Weights of a small transformer language model: vocabulary 8192.
Each number is 500 + 25 x the weight over its row's rms, rounded and kept within 0 to 999. Layers, rows and columns count from 0. Numbers have three digits each. The size before them is the row's rms in percent of the matrix's.

# down: layer 3 MLP down (transposed), 704x256, rms 0.131, rows 67-133, columns 64-127
# gate: layer 3 MLP gate, 704x256, rms 0.15, rows 68-134, columns 64-127
# up: layer 3 MLP up, 704x256, rms 0.149, rows 68-133, columns 64-127
down67 097:493545471489480544515506516474525462468525503493528513492506477488494500534511496492518514479442504508518494520473538533497498527480490464507493478519509468532520461492565491489542557521524514
gate68 101:434515470490502508507511486469487462493477520483496505538516520554503548517522530476457470522516489539492494530426531518553488488469470554471524497473447513512523519513507512507460486523483531
up68 100:475500466509518475524494527457528438447523550513513475489508516555531551481501478504511565519510501512504527507530489528487488511479487507509485489485507500488504479519456460522495498467508500
down68 101:556509504501496500503500516469499499484499529525509530488468489558506488498486491500512524514515495489510462526458492493525468468516504498473497490545469502494529451532497456562442541483476497
gate69 099:505481476504545472547478522481493526487553506457495492463519493463507484486500472495483537552538534519470457457531500454486503511497517522516489495475454478556520512460511532500497481503536505
up69 096:499523497505476513512474541466550466500483510538491492506499523586473496486511472492500486482486483511466533525485481477521455529474514467500497526491468518498490451471493488475545488489466491
down69 097:517556526495547506494524477505493508488496517527459477512489511468506517501493449500519459479496518478504497525530502526508493517510515475515503502502474493456558498516515533494517486489473493
gate70 098:525506485512493541477539519486502515549468474501508502511497520502472527505506505532530442536492504527464468525495486521504488502438514510477457549506507498484516500507467506488478481510505503
up70 094:477446479510500463494523443535483500493548474537460496521536497531482473535500531514502471455468549525442464516531483490493492491489480477487477508530446488527494527516478514492517507476514526
down70 099:489475471435493508524542499522497498495517463498498509497495519495495517483545499505500516503525499505507469492528497458487491452516484447503485497501518524502472523519453487478519542474515532
gate71 093:464486537512543507507525475497466499507538519520459487481496478487504533475536452506519536459521499512553500478486532526489516470496486522538497543500517511525533504518495507511447469519502482
up71 088:530496424505480507531488475477468525538473497506494556548503471516494511549487516451496479502487495509539505530509475483510538491541482500505516544438488486499493478486471472537549528525498531
down71 096:523508470467499477513478519493486517534483552467519474493459523467546522508500490522511509514472497528469530506526493490538488554520500508522507468520487524487520453505491542514533534471532471
gate72 100:507469462543507511514495459486516493473476463493516462480537511518465518528491485484495508463494483466510537490472504503474529489466485455526505452487489506521506502475483474474513502480481471
up72 105:528534466470484487534533517494480488480538517517496504546544501506521475485489514480534498525492465502529491453512520484484506519531507501534450535524526455493487488531492507481442539458524476
down72 095:531463525571540548504481533520512497498525495540483493515455503523512497496502486521472512498498436500482545484513558510525512484488470467509506514504462456504511483519488527511506509468516475
gate73 101:498520520505505543512490492503459492495509494471497464507502535510501506520444501541556551487498475473514528474475509512476493524505517510504480523492514473513509498444499520522480552478479525
up73 104:489502532503468489503485494498514491502501504499497484508520526520545511464517500518486475524470521539446477509524507503500539480496481497466491488515498448524462517541541483463513480529546537
down73 096:475509497576510493528499489575475475516530454482475449521539475500511522448490479536483577509522499481520504516527496509500531539464530483500461518535497534504514488470497515481499509525498546
gate74 099:526493442581472507512485468460506516523506519489488482507481472532500528542512478496525485483525499438474511462421454544515460512536508492526500509535510557489490500509468523484468508491522519
up74 099:481471490487493504473514517488527483512512521509582527472493483485494512512519530496499534516481522559471505514530480442489502530549530503473489498492511515473488521506493434507460474516453499
down74 100:532500481488526553499499476482527486515500478521492449478517451504502461509485521501497481493502486537526465496516522522490474515498530520472507532526475494528570523500518504538487504489505487
gate75 099:468526558467487535494494482481496503481505533470512476521525520514503500490469432513518499496493534471546489499464490492524499512457465526494482456522512482509514514529429477501481484532529540
up75 099:509511479456517501477447471465513535476506549500512479523484495541496463475463471509522508530499546487499509506492514497497512524436482484490495462475499493533485539463508469537492505526527519
down75 105:561520540523514503546510495456549513473492500480503502467442472501523525526516533487477474518498507507485547544505492529532538483509472495497524468491471453459527506487522508508504512487455544
gate76 102:516532488483508489533520537503453484490477506522497513557460491518484482509484471517498480480537471495535497513493499491489499473512495543474517553550548547511465455506506490490489505462506510
up76 104:494483531542526479496469453491532551487454529486551480512464547469537518493532513483463503523523503525506529472487490526501465500524556478509482536502515467500491540468492491498505495535485503
down76 104:487537507472479477494522488518468484482492485488502527473506507474496525468469534511507515475506505471470468506528470491562488508543520479512486498525476502480509488522488527472481487464476482
gate77 104:457560545513487508476426526415528511504509496469520530508502481576534468478529479511514513478462496481504497535480484511539491511525505516513512512464478530503504495494450544527517549540516485
up77 110:491541489485542510506477515478523509503481498508491479511489517524543452440511517486498530506472460502541462528501520509486477485481469467497472505521547504474527476510534535484536535504492506
down77 104:542510466491518501483486502501481498501481515527485543503538508525516516499508474515513471533515479497491485518497538509518526531494513474496497489477541520505508507533467482514491494491476502
gate78 090:526511469532515486484508484518461467489497511522510504527474546541475494507459476499545480487506530511468540515503527502512480508500464499526514473519491506510596487517520550502483525501492504
up78 091:530505490539518522505483466499499515462525480531501503533534537516501483506485498470498487496520494524459469513480519539491550477513467504530528506491498535508482510506579506497480532514459545
down78 095:529446567515507515518499487513491469554489488484521485556502531527474502470503510520497488484521496528546522488462498466450477507512520496454511501507489482543493471562530509498491485494494516
gate79 105:494485508498487526520484547492539494520489503504520516552464501501498498533463494510526520518470507465537525477505494505535505487539531531499479549461512471508491512490484471523484462467480502
up79 101:496479483469546486489518536543503488476510500481500534499481471496464495484534523460479501525500503493501487502543521489506469490511503484504538506483524513455470499479505477521468494485529488
down79 105:427532522502502500510543481517456466484495530496475510482520522492511482504485488511497463519502519501521489509475540549501481471502477488519487533491483513520491508490482490493498535536538509
gate80 097:509500497513470507482521511483525479477567482492471494492526510537495464473539502513475502530533514477505508484540467436481509527488480521481530509541503466477463496513489466511464470442491500
up80 092:516528537493517435458549500502460488482506518543478487496512476473501490505467509492524496517460538555505504488468532522578515516491480518507483486479512494498515514470526501491504544515490530
down80 103:521548526488497510478504509508500528523562484522473499551486491467547482507513500489509500547523489544484533487547440459535499496495498491503504508502542466497524538484529503554478469465524516
gate81 109:463496545515466474520502542561541473438451510498478482477502482496494531488495520504501519499512531484524526523504495476486465509485487534505482481500506491466574481470527494537522491501505458
up81 107:476531517516544473467527486494511503491498494491483502494508493485503551556510493452508490543525494502519489484483498529491493515522495524500519485500478491546504532519537499484506506451480521
down81 105:561491524516501477518518495462490523531458523513489536485495499515508493441484517514488489462543485478479502551502504541501495493448515488509487522543525531539435509493492526507449514528498505
gate82 110:499473468554510502488478516471549475517499485518523533453489495501491519443507471552487515512516522474493477471469468489510531535519536463485435501477460481494520511517496526533508491496484491
up82 120:498504523473538434531513478510444479508488493440514461519545493484516478532523497487465519465536502517476532477484511475486515457486533496515500482471519498515503527532483474511502517458504478
down82 104:462485501489511539480485471481512531503521480442465474532468484524492496519500461469528534491477532491490504495499518493515458525493480497517469517456490458470470533492521486523485472491530501
gate83 101:501499456539535522479530550470481514500552518528491498512526486432463481456513486511494547502526489515470517492466510535505488496482485472517500502516511514520494553547506506529521474491499538
up83 105:523506454502493534516462517548505539470529518510501544468483497528514441512482525459468503508476487498541501520539512465504486491502531477493512503499439471519494497474488446471475535493532480
down83 099:546499479489505487504497458431470478458483480475483502519495463502557484548475542509523478494527545526542527492511506507521517525472465486502468478490511478521478536529478500517497470452505494
gate84 093:523478520497474459551491478485510510486500503542533531495518480500532486499492494495452497524530489507558491467495539496495489512539499541518503504454516477504474506464510505535495465526494523
up84 091:518514465486470486509482512474452514473481510512454450485535531501516512502494485484481499525449467490559483513513523520499467458474508538492472480460503474520516552477539521504525488509454499
down84 104:523465500497465488554514498466475506437505522503493483451515491524506488517484482483527520501546515444494551520478483508567476544521470518501520513497501516545474526494467459507497519558469502
gate85 104:436516496537501478486546498531515469526493504489475502535514499518529484538510502533529512459462461544530521512492495491519457446520519473503503493490548502544538525477497519448472505499514536
up85 103:519499509532499500516515482504492432514507495501491480536494484513526529512461513484454505529512448481512519481503476443499507486557521494533498503476517535494470510521484504502509530502452535
down85 104:511500436506518536480462493526538484483508516482502515505509518474512529498480511515480505492504507495510503533489488520514487462475459501493524465496513477486484471551510472581490501535469501
gate86 116:474496487493527509482529476468502509499544502485476475526499503475481474499506500519518498513503472514500530491524537542500518502500461439479513461528466534522454549525565473454518507495537542
up86 114:506498497520505507480545503509528527487534486510516494474467487542500496517490489473522525509482498508455492497539497467503485521521502507491511484516483466501506450504513530490468498480504503
down86 110:491500441500506497496499511505527525516486481496511467515475497487512499499474472536510477501530445538525502486523496494493513481499482450477480492473518486541497505470517500498471553485498477
gate87 095:539483493493514482473495522484516511482515529495505500522498539460529462500522508520489509476516478497465496535477484517528556508477460490490448491499516482442493528468539503519487530461469512
up87 095:527509505478500471499484517466496455517505518495462500488542516454491464499495505490527493534476492523500497503536490468471528551512477518479464465509488481535522493480517491518489526499482505
down87 102:486484523489512516501524473526508499511538546515482487532518477527522468540487494455468561493542510502511500536492490514458519497466491464496490519538498494450471505472449495503493507491465504
gate88 108:490524537500468536472488497472506519541478477511504521527529529515509503502467496476481497520453495507463467519468528476505505455523474487505504544510476484504460533485512481532425472502522487
up88 099:470522460528538487527493511522481471521462490482489489504506491480476523452536511524519505494533501527504500520494474494470516472499510496479476470483533473503515498522471477468534521521473499
down88 105:500493450535544479472518497529481502508488503522499506495528505507509517470519493462504499477474552478486475495469495519501502503522525491498491502487517503510502478517506565563489471473476506
gate89 087:467476534500492534519470512501537481473520530448492567520518501501491502481507467492480533481504497510507531501541530526555519515542500514520505487538490540525478516504453461429515507511512516
up89 092:492500532506509494532530514504509489524476509484539535522529485484482559522490488518486510475550471532515461561534505510499482460491512493534495509484501517485495553521500483521508474527534546
down89 097:473499464502491513476510513521500535467479424480523499466498491525510505524571523512514512520510492495481562472481475548467546490487499472510497514491502537539510499519462498498494493511491456
gate90 100:520487507472477517513538468475437504496509500513539510486501484487496481488509492434520513491494525513537480484481499523545493510507491529462489510499512499474508473454529511510478448487522528
up90 104:466509528491484519461528498482546539500534522515495522488500501477485531472492515432522482494480549491505484448469459484490488540469474576492503497503503480481529496486518553516489486516534513
down90 106:517512525522570495489503523457522466467514508476504475444513532469465511490546498503486486474533502466515489520490470523536439484475488467501506476514474477501493465482485511470481495472458519
gate91 106:510494491475511518468527478509478521525486500497505480477517524539499524498496522469496503463510493504512476440427485468457446534515559520482510527479514495462504525476504528498506495471520475
up91 104:503476462503501495451538500544489535531482480519476533471497506493482526472536520470477491473535506497513519457507506494496449456512509502542512471460496492480503478460473500513518511469528496
down91 099:469481512503514467541525479528532532476541521478509543538480486463512510462485494483509513537514476493502493541476536508488485468501497544550513480529483535486517467451482548473504474477522503
gate92 089:529483475529518478484503532478551515511499508528486552469512487492487529471524479511496500478472484510507485494524540531504522473516547505507472500472453515515511499525489495480447531542493465
up92 100:543491482551522537469490515488529524500525480478502534508470483487501519467476476478483496477511501515537480539530521522479486477528488500523500531488493526499503500542507511480504494546518485
down92 095:491484473504488515466537480511473493534555550511516507532472528518523499470506490530520521529540516496518525475513496502477526499507502511488483520495471545488476462487418483461521524499500453
gate93 112:531500476534526469467505484487481487495491496528509464521474516520488483477540489457477498495507473500493471492495468452531455532500497506543482517460467537485480511469533510484487506503462470
up93 097:539501492465462506524526503477506483501494442436517510513500500486499535440481487502474473479513574472475495540534473455497526502529503553426507530483531548506457477470516450506549458457495500
down93 106:502537481461521527535499492501459470495468504501509515489497493514506476459468547513468508499501530443464478495498500503508501510514442523510521476522495509524520509505480501524495515478485476
gate94 096:531500480454535503496492531456489531478504510478521492468456522545516510513490486506490483489515523501507490479466494510458479470483493455524499465418478511525482461473494508519513458494508483
up94 097:501548466471557470508523489494528499512555476503480481515502500529498465527480525496538544529498528504470484516524521541457520441448505486478532481493498516502479500464509521509482508521494451
down94 098:499503442528495507491515514545486481479511544504498500466472493510488471477508507464500461491460496497514459480498491472494464490428521488490488538478510521524529493488461481467507511508523533
gate95 103:497493489507487461537503521492501491515475542461491536457481524513471498500509457492444518479526475549526505500534490539491460472485501537502469476504473495458504534526532466538499521498528527
up95 105:512487475538459476496517507467513505524476481484487537491499514472509523485504476505468471486492479524525512483486504490519460483463505486487516487519491532457511505506504455533486499525521519
down95 090:429489486442514527478500470523480513552466469474479462502486496484480562529518527538457504522484492474500457486497495495477558484509480504486516509560461498479511530479528548523543493470557485
gate96 099:578516464530513513536533534490509503505478455503534478555464492501496524507504473529498506448496497451489494503483486500539528500502507505542513475488484524476531510519501492479471477520557512
up96 102:491543457471521466488500495513487499442460480562481461493554506512499474481511498461499548479523466458476512457468517474520522487483461471525517476469472489503498506481529460501503493508510508
down96 099:472484435483518488520485489490520509503528441510511506503480511480528482497480487544480483497497482493492513466499494464464490488483450565576477494504490498501477510476537530490473486480521496
gate97 096:520502509479506483499551523456468472481507493489504467539509529558463480499514539492515498505508475523456546478469513470514500509520491553498513499510512487485500487503507479503471474480547485
up97 100:483505476514490490441573477516508503509557507473494521490449487473466524538518481500471512544512523472540491512548415459495533520517536461503464504467504499467484510516453528496475509526498501
down97 104:519536459460501458526524545480483504483448504460541498475479476471491489498468490485507510509529514463548503508500452507504521472479503495540477494519516504499471536508448551497500486491508504
gate98 104:537486536497500512513500498479541513512514501490485511511563534505496495512527501513536511515462491446529525481479510480510530469520472533545461464463466512494481508517481502529548491474539494
up98 102:452462515515533452525510485473504495511465493488526525422501494492505509550495502542463545457515499477489506496512464533512544494527502480430470490463546506526465488520461494512476476486499491
down98 105:482473516521552483445484496480491491463469482545489511484475503524531502486519532508492489465483508534497480509440502489482499508506488550451457482497484476514500496532478511480456510488517499
gate99 110:521482482529496559525478501516516482470519533482510501542519495485439501529543510517506517463493525493476434502495517480512521489490496469517524459514493538489441521518498524471523495445521538
up99 098:473511478491514492496442498499503550522485488482531540536491496494492515524470507515485496515549477488475484467503441527495545514495528436507531532491547470520482527452502482454529476493457489
down99 106:474471511497527480487480509506490526573491516474458445487523499513479485506508520476534497501512522493536521504444500486478469489478485494541515548484526468499497506507463471483503502542485478
gate100 094:474470509514481495449513499472511452462515522469496453491514515528467494494501486508501528478503526479533503504485512484487463496473476539492511451488500506511492562514477501495477537515523553
up100 091:542492516511511504531502518509508462514453481528487511508508475484498489492547487527542513539475516484507543512525500510511488551509498517488491530498464540504482455520481509496484519540485503
down100 089:542529479510508505458514474546507506508514535502483486515471491550506500493432496515469542456534501491521526507461500481462505495470508526493506436501487514512518523464521507478481532484543518
gate101 096:531498490509444496478493528499481510480534491452527478500485481522499516451520524513491490458501505495517525494529518481528494522445481523507499506533493523477462519555498476471550541505527487
up101 097:469494568523509512516519534504510503497514520536481541554485516441523503512480481514507471504483498510509483492478519514477499483561516504500488485504507493524536517523510527510468490472502526
down101 100:497520490537496505512461509507499492536506483511505473494479474521432491491522516523508531492491466489508497458514460501520529510470492499509484496503504511502463504512503523478516476472501542
gate102 091:501468503489514504456452512508458503520487499530488504489503474483506515494471488484527434509526462462518530484502485528501499448487497521476489473517501542510529527509521537535492471485473486
up102 093:540488486463468520459485496494498479528524528577498503496517494461491519501491511444488491546540463494506488460510502568555478466491480494492455501534491563509519504493531510536533460510485489
down102 106:508507456499527501502512500536469523551494507561495488485485526514509533511503488550542464537472493505528483496495517543520516490492495493525451519527528510529496503512516552474504493531518473
gate103 107:481501513549511517491477511496436468451526487495552504539530484485478508532526483464478525496516522518521522544523472534512488546540539492498485505539509474495503518454526454518495524435521521
up103 105:502488513503492452511472557516499480442546474529490505541466524526527492465510511475540500477516484475556493463541512539502490505445473478529474548516501448470467492495495485535472502529505454
down103 098:494458520485456471506470508491517498524478488539540536471523486507546482502505531534490510517501521463486494532475524491517506525515459470524491480517526488500536522490481526509506489525503482
gate104 107:492516541483510505516515488489484493455514477539491504513470459471529482502496529443577531509465513531511526448510481485465472480530529481512480503501482514489457476457529516479510523517500541
up104 117:502495478451501496501525532505526512494464480485519519448507499498508504465482476534443529509509536475495482499476484505501538489463460506498501512472509449518553474537471506525510452486496480
down104 104:521470548486541520557490505465495527462566514516495499437534518529525487495498464485468501527491495481495519492527542508494504483542510447540543440498480511507486487480503509530522474483504465
gate105 090:546484477549494507471481503527497511518532494511485484507544483481507560487504531486506543498448476468530495479507511529482515520479520465484512502477528466487506448505445478525496514524440538
up105 092:485526538493514485505477501513498514472499492477464494444520450517505493468473521477510517514512489483507524513514530469505506507479523515539509513531471471461496529442514504446502499448507493
down105 105:477510506538502471506483479498472521490480512453462533474476520534518500503511516489496526524522482505501451453544501555468530527435509467535509552500494521505484536515488511449491458479503471
gate106 094:498539446441524491502467575550504449541522478542460489499499499519489501525482518482474541465485464489504492483473475515496524507491468494485516436507526484507493483483464494512524522518514505
up106 095:500502502454435489479473511534494478485479476488498442490560521500507521473535518514526513505470476501476520491489562495489498444491491495536505467550544506463482467500466500529475525517532472
down106 097:478514458497507488519516523455529488496536487519491503473499486524493471485506521492462475486498507507493477486501489482499462483499476533494475491516474493496468511496493517478522507518532495
gate107 100:499479532547484465486475499516502520478530552480520469506530472552492561489543540505496495551470514487495495483466552508506515478507524513532514450535537492463499469529499471519490542516527519
up107 099:501503503477460475521500502499488505503508500547518449522480511523472510511501478505493518521523515580523549509514521541480468520522491493441551498485513549511533501486482523501474472533494461
down107 098:458508522511543495502527532496505530511471503494518533491483503468534493525524473442479472492485466481479497471480526500530530530552507546525520488482477498493470492521478473517474486468504484
gate108 089:513494491502537454491468477529510501452524494459461501516493486475464502516492500483514529521500533505496473525474512474487490514537491529558503486519498520516459481491495508508497502535495554
up108 097:530513500537488522528490494506513466480545534497455477505505553509465480473475529505499498445520505543486508439462453506462501529506498469474478542487530493554498544502527457516508516479457548
down108 094:473536540515492524491495457531481466521499493484500517485455467490501522486552486501477514512513524519482473462446531550519516482515442513495504491514501504481456479511509496562477533537538492
gate109 101:478508507524503543504465500517474523495507449470494507459477509521502459443493472505510502476510469529509504495547542495476418526539502493501486525542476484558553458498499506496475488546507539
up109 096:501489509519493484524495506455482453512499539536486550519475489474512531520525520460502493502513473514528521551473475497511528452465531530493460502510523510458561516445514554457494484465507483
down109 100:488490505517468516512499495533476527558514482542493545503526475527486495503490538448484508498420473550496484507513506470448487483524514500477504496511519478512484483504486489491532519471474467
gate110 089:495490488463510538520508505520499494489504542539521473498469522508511466502512480513448491487505499484512498542480497537491542483496506494550560465504496502528531488473481518483514528513492482
up110 085:510517503499516493532474475531536495493511519489511553543506452477519476512498493480527466494495553518498477514463480527511507490534495480472484531526469550475524490486501520517522536499533516
down110 093:568489489518521506521491482477503489557529498489511500455482475529484487491555472499488532514498505483500481504506483474546476503485482506511542497490502490496541500499502506551553512536477499
gate111 102:519492494531527483456504540480481547504494526499485481490499472501534532456520528545495537525485482489515519534477533534467483503462476482478504449524474489529555500513503485483461460456512478
up111 094:504509482504534503514503542488528484482522501503487466507515514455500497520515485533494489493497534534512486488502457513475466506509587521489510500521493507498489550496448494521523526491486509
down111 096:476513465536481503494500486520491544508452465541491490487509512530535491476493543461480518522509501527522493520482484545495522476557471475492474497473469496522532496476489503482469526507514514
gate112 083:478515451493515517504516481526518484521487447498525541490490473495545523479483466481501505513521481539481517474457495502495501506489530512525487492506486509472556461543483491468464565489532489
up112 084:507510455504519488465550497484483442527536501519530522505474477475510506519548481509521530514527483575484501501500494469502522503480498483484502506506488541470526518544489483535536496487533510
down112 088:488483516464497513487489509516491494471493532488456466546534481549510507512457494499488506481487505499506518509528473467473471574528499510551474508525503461496507512501547517516473464508502508
gate113 175:516501529452495511493521500507538493496519525470509532505525487494494441483517523454481499493461455508505535523451490524483503507509495528465526459482528493490484542488488483505493521498521475
up113 219:486498472534501491522479511493461481511500498537508464501500524530488533523495484531507500520570525506514501460572508475526505511515512464552446533517477534476498497484501499498499480504477529
down113 117:498449510521509514512500513522468523500507536493468403491506472448489501495513506521513467524510509508507515472473482523531530489529530493450514536506491523482508506513556498491488478473446472
gate114 110:509498522527498492477480494468523500520489468510534475502469483532469467538481478471517499539554509528538541487537463523502509491488471491459506501490434541509549501518489490478516486504526495
up114 102:496460539520493512510480511470531493479480450499517513488475495505434454496532506495511539541537508532513527519553492511478525470481439451444511497502477483499524509504495483503511478528528510
down114 098:533499508414523518537502491536471501503499511534514538535499523516526526496503531498507455493471491468455548519487561431528514497491494520508519486473524478517484483509473556524493524504515516
gate115 097:467526555542513524488493468535495524489518476548479519471543492500507462514515489502465504470477505501496501527543507510549460491473509458440494464443513517502508528527492499518495509513544456
up115 105:499473475516457539489507512469490540491495510508503507478493462506509512495509485490480495480418516500508501498514490511507490503487494520500466470454493451503523484494468499476471502514534464
down115 098:490478465530482550545499502496494512485509489504476521524504556517516462487524497512497530518502545483501493502510538483522512450490525510506463526459533553551495495487488514506468500471515492
gate116 104:469467527464528488508491491484490512494509506516510518511528497506464508482456458512509506492465530492509521519483526533482552497500505496526489483502512514450480522476541503477527528516553521
up116 098:494524501495487524484521488551469527508505482499552420508524506459525532482504492510516518520522472500507497532498477504524469501514524513486482507487489508556529499496502517526483509488488539
down116 104:526509517482506517529495542572501490527503531521503506491516487494498501490473444494464501515488536522515490515482475465475578461477485507508539460517522529526505499492495492480499508485549452
gate117 102:513517517512488488471493492487510504474509476476499452519545518499545467513539466533467524472509445487474488509479505492501523482543509561475497474461556445485509491513530516501563481515495477
up117 102:550512527487508454496505486528476472530479488512540518516530514503519539450513493515479533532533528457478462492479495489506497466560504533483492497491526476533506543504531511499491455532517499
down117 102:477520546524519526511507507494504448496531547515497520494450480554486552471504498519508484470516489541480485466473482504470546543519554495472509558442465496509464493555513495521521498448467527
gate118 096:450539541503522473479454498511482477547471500510520502505496497530535503504540524470484453533482466546505500482548525480500489467538485468434519499476555486449518503499511498522478510504486481
up118 099:502471508492494480468466500482449492525498427489514466517550533495531499499516487524530455486478481485476478504498522532458488446487448494495463488505519478502490495512490485487484528510490510
down118 098:462473511524551500458552485516505498485494519478520491462493494538512486496471498461475515494530482485563473493490478553543505478511500558542495513503544496516527465478502497468470518485452529
gate119 107:501492573510525530513479538486515532491515514560492513498508492492489539530457482506512516549501540491554538504451513485465513503543509455505519451520491515553481492460475479482521489473510490
up119 118:484507480505444548488451513516505492511500528507532464518500521516552524486497500486516451498518492509517463471478547523481493463538509517469479455541488452500477486508480507498522554550522489
down119 101:501514517479514527526509479527549520503479489480502450496499518509521521531504498525497541507484523501517579483509495489510490512508476497492451474506496528540501512512482530506542525504488521
gate120 086:508526506501517528510510496493476490484537520517522506495467487473528434473480476494553497456494494552513500465513522498494548487493522499536478495478558515482537514482501514501507475525474527
up120 092:516462501525510487464495512553520531492479474486505503470519506473519473520465479537501494534539510513508500519481525487510563459509484531489501497501543484510486481499490518448533503503523536
down120 097:481466541541535511484522492475501541509465508489546545482510486482531496514463507488478523478510504496506483520497541513479471498466451538519442477502502511511531501531536495493498491502492532
gate121 110:498485485464519508463508488474515555494492536472494540532493512520468500480481520565510498506488516459469518473530517520502540525489494477528464502479530561489506515508507501482508501504499524
up121 109:526510496550483526503503476515481455499469488538524444503509518473499497516550480478462486488543474547514545474489483482540535529476512507494482492519491488467483480454475505483506517469485499
down121 098:461510514514487509486498520517528454486491459503434496508492529482490478470487528498503494492504524491515495511455502506492559461478477493471568465514491519477513539541495511513517489498476520
gate122 086:513571510499479495511507497460469477459499462568471502481528456510492547478460486523522484484498549546488470522483488549501471505463466502452464488510506496500502460477497533439542529533504491
up122 090:512500510506484477460494492511485495468490516540500489482522462523469545491462515523518496488509532525552476479513500523488486506429509531472485440535473470512473483502513540476539544540485506
down122 095:529496489501482489492510485493521466509444469505506472522464544492505471461483552491487498507512549538527507552505526491458541517493499490521461494491507524517497538519455514525518471518442500
gate123 110:486473503491477496484501469443508515517477480513456474503566505520500516557466484483488513459519479529481441478517498520459502496478521494508495495496487474514507550485531506472517538476491493
up123 104:471509490487518481423477500453487529457482471511507528476513449504502509479499461475482511539512476513465544548462509465522489459473497517493519533482518508514507481486514547509500438457513477
down123 107:471487471498500482456523477532520489490468521531467439526562547498485504542489497508576497514490517480443504542438474497523529497505509518513538489534483474503524484494509486517493446477496500
gate124 083:482470530505478511515488519524508491540506490513491486532498496581509492483529518515478527509523473501489520488495504514544501489511498525465521504490485526453515512480498493548507528542481536
up124 086:481459488481481550464477538496479473494467484549443472499517494522491507526499510481487522483503525520497503501493489492489526505491513519482525493501504513496539529508491485527505479546494472
down124 094:477478481479457537483515536510464499472476516495500483473527481475525524509475481551502502517477527508520482484547502526445457520515489518523519497513496490479500467518468486511553500500522484
gate125 090:498515521516494517502475471493526492497471464511472505547502501488529494507478484483479475530496497496508502505464525436446529497482442542580498489535496502494524544513507476514535459491522460
up125 092:533472488528477434527495541482488514500474530495483495517488498491519526422488522500505526476511524481500478473512505461514498444467542535516516523503533482494517568459541504475501487459519500
down125 097:468478484567468530444454506514505478495491495507543444480482494503518511494480552513549467479477475540508488521490503474508525508522495484506526471458505527490482498475473564548509481492459490
gate126 086:502479448482485496487506509468526495526544489500447449487457467494487457480490531491525546509566534504507532480479473514486504493485493531520478449510513519509484527532539467474492496510566491
up126 087:503499497510493496507491472500494508460468520545523525539560486505494535493543505522505502472471480482520490539474500525535507475530537513469494540509473496462519472448471478482516529459441524
down126 087:542529515525468522531509531513503482491488494486462474506461493496516494482515515502492526474499530485470548485494483585494530518434522499461497489489501513519489501507510456467496444504489533
gate127 088:485478509500477508523515556501497512480502482500505554519517467515510506510524516512476471533475544485501527506521485495478443473443533478495487471488500496501535524498490503523475546468482477
up127 093:476496453485476521562500522475467488534533493503525485457492509465474556497514497494515526516507535523561444464487498475508487505517528495497504481530519470529465520512500536507489501479546500
down127 094:509494449472489495496484533482497476511474475477482500526493492518503494478469479474489507514449488510509552510485494482525471530491501499508453506492536514492512528510479538475468508447490503
gate128 104:480508507494523509503501534479549526512516481496504534484506493522519521484525491525510449479476461503470489473434496486511522479515502527488499507532470510480539508535539531505454465522514509
up128 105:499514512478533515511490543454526501499478543533550442490497513460485506506477518513507502505496518503526492513517534505463493477496509500499535495495507479499488557507517490527460486506480492
down128 092:501499494490497507488525485478477523524480509535477484534531497480487541509489469491499481528531505519500518497417482516521516524557487495514492487490502502534466518525507519469513469538479542
gate129 096:515517481518482475554507490519536501476504435519520507527498503456471521494508479473493526493489541457490523488467453528523475501541505508486556527497550522515511511463519469509484499522533487
up129 099:477496472497530515494481527515521522481518523519544447490480473507519535492479462473500490513475515480494506487502476488547515465514460539512512510469510505543507452519501498468548481467507449
down129 109:533506516512498486518534487529507511536531527512506500507511468488574506498486446501483519486493471471511486503518531459517520533498499515527507522512493496540443489446538510469505470509555502
gate130 103:588485500553491471504486485494482501487473500485511486567474530492486516508521521504491512496462505495485526490519494533439479480478473502510575491512530507476524484488503502532495505456537493
up130 103:474502490467540508504474506506489516494515485519488492507482467498486466514511482516494522484482501478476521552502501476480527489489476515494498510504528496507498509481513500518460464467503501
down130 099:502503455483525483500542495520476489478479508530489491455535494506508490526501502506509501527520534497549453486498537494508508519527475509571473565504458505512517522529502522468508504475519460
gate131 102:537493462512502521514444485489464478540517537503516511521515490523504481515514465495505511455513463492497530497526492499488532536518484506514498485537470509492527499503519512488512534462479516
up131 099:493521541519506549511543566489498550442501474480497482442523472512548508498506452532516488484469505513507455487533465481533488517458473510494511548478538496498550529461456527536506457477524513
down131 103:497527476527490521547490508500481498504512458527516488504499549508480504481519498482502570477521513568467496489548508511526525499473461482524458514477512523471469501516471492484532501484489509
gate132 090:507489493533493490467496519490506533462496471512525539487511493527528502505533521486499487488512504502471500517503542469489478508506496526516494530503459512475467552460493500457508500507502508
up132 094:469525511460535503526473498511468525513503481535483452486544485522463517514502463503470491473529482483544471496488561529528513530511533510474541489514517517515492520516465468513490530554499468
down132 103:500514467481514509514511442479473497494492508501513457501529561561480472481492483509506523506479507500476475503492475540475498486541488488476511488547548477497483492516463515542496559511494509
gate133 106:461478461500539442508495573516475503480523439496511527480473535546496515571474434501502467522523496527527509472475477497511529476566518535516479475507477472476490499501524526482460472513503491
up133 099:494516444535503465496480518506475497506502482496506502444500529519463540543515445542439444469519436502498480500474517510476476502508490498534508501476484496476508508502509510521483427508516539
down133 095:534521528456460547543468514494531516555484555524486505491495459464513536475495531488460508563494504504482458446521489477509472487500537488473465510500515516470546470523466500544493509526489495
gate134 090:509472476493503478537519477536477490536513511509507445540500501496513513496492560492498493502526513531507498492468505524491466523488442521437520523487515513494537494511493508511497439515468473